Part of a small language model's weights.
Size: 13 layers, width 192, 6 heads of 32 (2 for keys and values), vocabulary 1024.
Architecture: LayerNorm before each block, rotary positions, normalized queries and keys.
Training: 302M tokens, 9208 steps.
Each number is 50 + 10 x the weight over its row's rms, rounded and kept within 0 to 99. Layers, rows and columns count from 0. The size before them is the row's rms in percent of the matrix's.

# up: layer 8 MLP up, 448x192, rms 0.287, rows 391-397, columns 64-127
# down: layer 8 MLP down (transposed), 448x192, rms 0.114, rows 391-397, columns 64-127
# gate: layer 8 MLP gate, 448x192, rms 0.267, rows 392-398, columns 64-127
up391 094:58 41 37 57 50 50 35 61 67 55 44 39 54 52 51 45 38 43 31 47 48 49 44 51 47 51 32 61 43 45 53 51 40 39 73 75 58 42 54 46 56 36 49 49 70 57 58 18 41 45 66 51 81 55 25 44 41 45 77 32 48 61 54 53
down391 093:61 66 45 58 60 64 39 39 42 65 52 53 44 59 46 46 35 57 62 59 54 45 61 49 69 50 45 40 57 47 59 56 60 37 44 37 39 80 45 66 45 47 45 45 55 52 38 82 37 56 36 49 35 49 48 47 49 45 29 49 51 46 59 49
gate392 096:60 52 60 47 37 55 49 72 51 52 50 46 45 66 45 48 50 66 64 45 54 48 41 44 57 42 51 61 55 68 51 56 63 57 48 51 34 53 43 48 66 52 46 73 67 51 53 40 56 49 38 44 64 67 49 60 42 46 37 28 56 52 66 46
up392 094:67 46 58 56 61 48 53 48 43 39 45 42 54 42 55 62 41 47 56 55 52 48 68 33 66 38 56 34 50 57 55 40 55 53 57 56 60 60 38 64 46 53 63 43 36 71 53 46 42 48 54 43 59 54 72 54 71 39 72 65 57 39 40 67
down392 099:40 50 50 43 50 58 25 47 37 72 45 36 46 64 57 54 45 54 43 62 54 46 50 49 45 41 49 54 41 47 54 53 38 60 69 45 52 38 47 49 58 56 44 53 43 55 48 63 55 57 47 38 43 36 50 64 58 65 54 38 71 52 55 57
gate393 098:29 57 38 55 64 50 51 51 61 51 37 45 45 46 45 50 49 41 56 65 54 53 58 61 38 58 59 58 71 58 54 45 31 51 60 51 61 55 63 45 68 47 60 39 63 69 38 61 66 58 55 37 64 40 46 43 54 36 43 48 49 50 49 54
up393 098:42 44 48 69 52 55 50 56 56 57 67 63 68 60 57 56 33 60 44 53 62 73 43 42 49 46 55 47 57 55 53 69 50 61 57 41 56 59 41 68 54 54 48 63 50 48 48 47 57 51 44 75 54 43 51 44 49 49 57 53 39 59 46 40
down393 093:34 35 53 43 43 40 16 58 52 54 54 55 57 47 78 50 57 44 24 40 53 38 45 46 55 42 52 46 55 47 39 35 55 44 45 50 34 60 48 53 33 57 49 61 40 41 54 55 47 42 40 51 52 49 58 44 60 43 51 72 41 56 46 55
gate394 103:47 50 47 55 53 59 49 57 64 38 62 55 53 51 54 40 63 42 27 54 74 45 55 47 39 48 67 31 50 69 53 50 51 61 34 62 40 36 49 50 45 54 52 60 50 52 41 39 37 49 50 45 57 58 37 50 44 42 56 48 51 45 44 41
up394 103:57 63 53 53 56 42 40 67 36 68 35 62 42 50 35 46 68 30 66 63 38 53 48 26 32 41 47 47 72 68 60 52 44 45 58 49 44 53 44 42 63 53 49 59 58 37 43 57 55 38 45 53 48 41 53 49 46 44 64 46 63 79 73 58
down394 103:49 60 65 36 58 46 55 38 44 39 47 64 62 34 60 41 47 42 61 49 33 61 50 67 36 53 53 50 52 30 64 67 56 50 51 35 48 56 53 43 45 44 56 50 60 60 48 64 50 55 48 44 46 66 49 48 60 50 67 48 35 49 51 36
gate395 102:41 46 46 43 70 61 48 38 40 46 38 43 47 35 34 55 76 34 62 55 51 40 59 47 51 52 37 33 59 47 61 62 48 60 58 57 39 46 46 59 51 39 53 46 44 55 52 47 43 49 51 74 75 56 49 50 40 53 55 48 47 54 29 52
up395 101:65 49 36 67 57 46 66 61 59 51 43 40 38 27 55 55 26 52 42 55 49 37 45 40 54 47 38 51 42 54 36 50 39 43 62 27 62 44 42 38 51 35 43 56 57 45 49 44 64 62 56 41 69 39 73 39 53 35 41 59 44 47 54 41
down395 097:51 55 38 49 44 39 34 41 58 56 65 53 71 37 53 55 52 48 31 49 64 51 35 49 44 48 47 39 42 38 50 46 60 50 52 41 48 48 63 47 57 57 54 67 77 68 61 59 52 37 52 38 39 49 43 52 59 47 69 67 38 46 57 42
gate396 098:56 50 50 36 53 59 63 63 50 50 68 38 60 64 52 38 68 64 68 55 60 55 49 46 42 56 53 43 58 65 51 45 52 48 58 71 63 51 45 53 49 45 73 61 33 53 26 48 43 38 47 42 37 40 33 40 49 44 54 38 49 61 67 61
up396 101:49 48 55 51 69 42 56 59 30 60 52 60 37 51 45 44 37 57 37 47 48 48 35 51 58 51 52 44 50 48 56 41 47 58 62 52 24 44 32 55 67 46 58 64 41 48 45 50 37 57 47 44 49 52 59 49 54 50 69 56 37 44 60 37
down396 095:42 41 34 55 47 54 55 43 43 59 45 56 42 52 64 60 58 43 53 51 54 38 64 55 39 45 55 37 48 47 62 46 40 61 53 46 47 39 51 58 40 46 39 49 45 53 44 58 34 49 68 54 56 35 54 62 63 46 58 36 48 63 49 47
gate397 099:66 43 46 33 43 27 36 45 42 46 55 57 35 53 49 57 44 47 38 50 62 30 47 41 37 35 33 35 49 37 48 51 58 23 54 48 33 36 59 38 53 37 59 22 36 66 63 48 47 59 58 56 31 49 63 51 54 55 33 42 45 53 63 38
up397 094:53 48 41 53 49 29 62 58 52 50 66 64 46 48 60 48 41 65 45 57 53 61 43 42 43 58 52 46 53 50 33 55 26 42 41 33 41 60 53 64 37 38 48 46 58 38 49 55 60 49 63 43 57 35 56 66 57 51 42 55 31 55 48 40
down397 103:58 51 75 55 62 54 54 58 38 47 72 34 45 66 41 28 42 55 66 65 54 54 49 56 48 61 53 31 37 64 49 45 51 62 72 59 61 59 49 31 38 56 45 49 37 46 47 51 63 33 46 42 57 51 37 38 55 46 54 42 74 40 58 41
gate398 102:43 42 55 37 58 45 48 56 40 51 56 42 56 65 49 48 53 29 46 50 30 56 55 37 38 54 45 47 30 48 35 49 32 31 48 54 47 61 28 41 45 38 50 44 59 43 41 65 52 51 57 47 43 44 45 42 39 44 48 61 71 35 47 41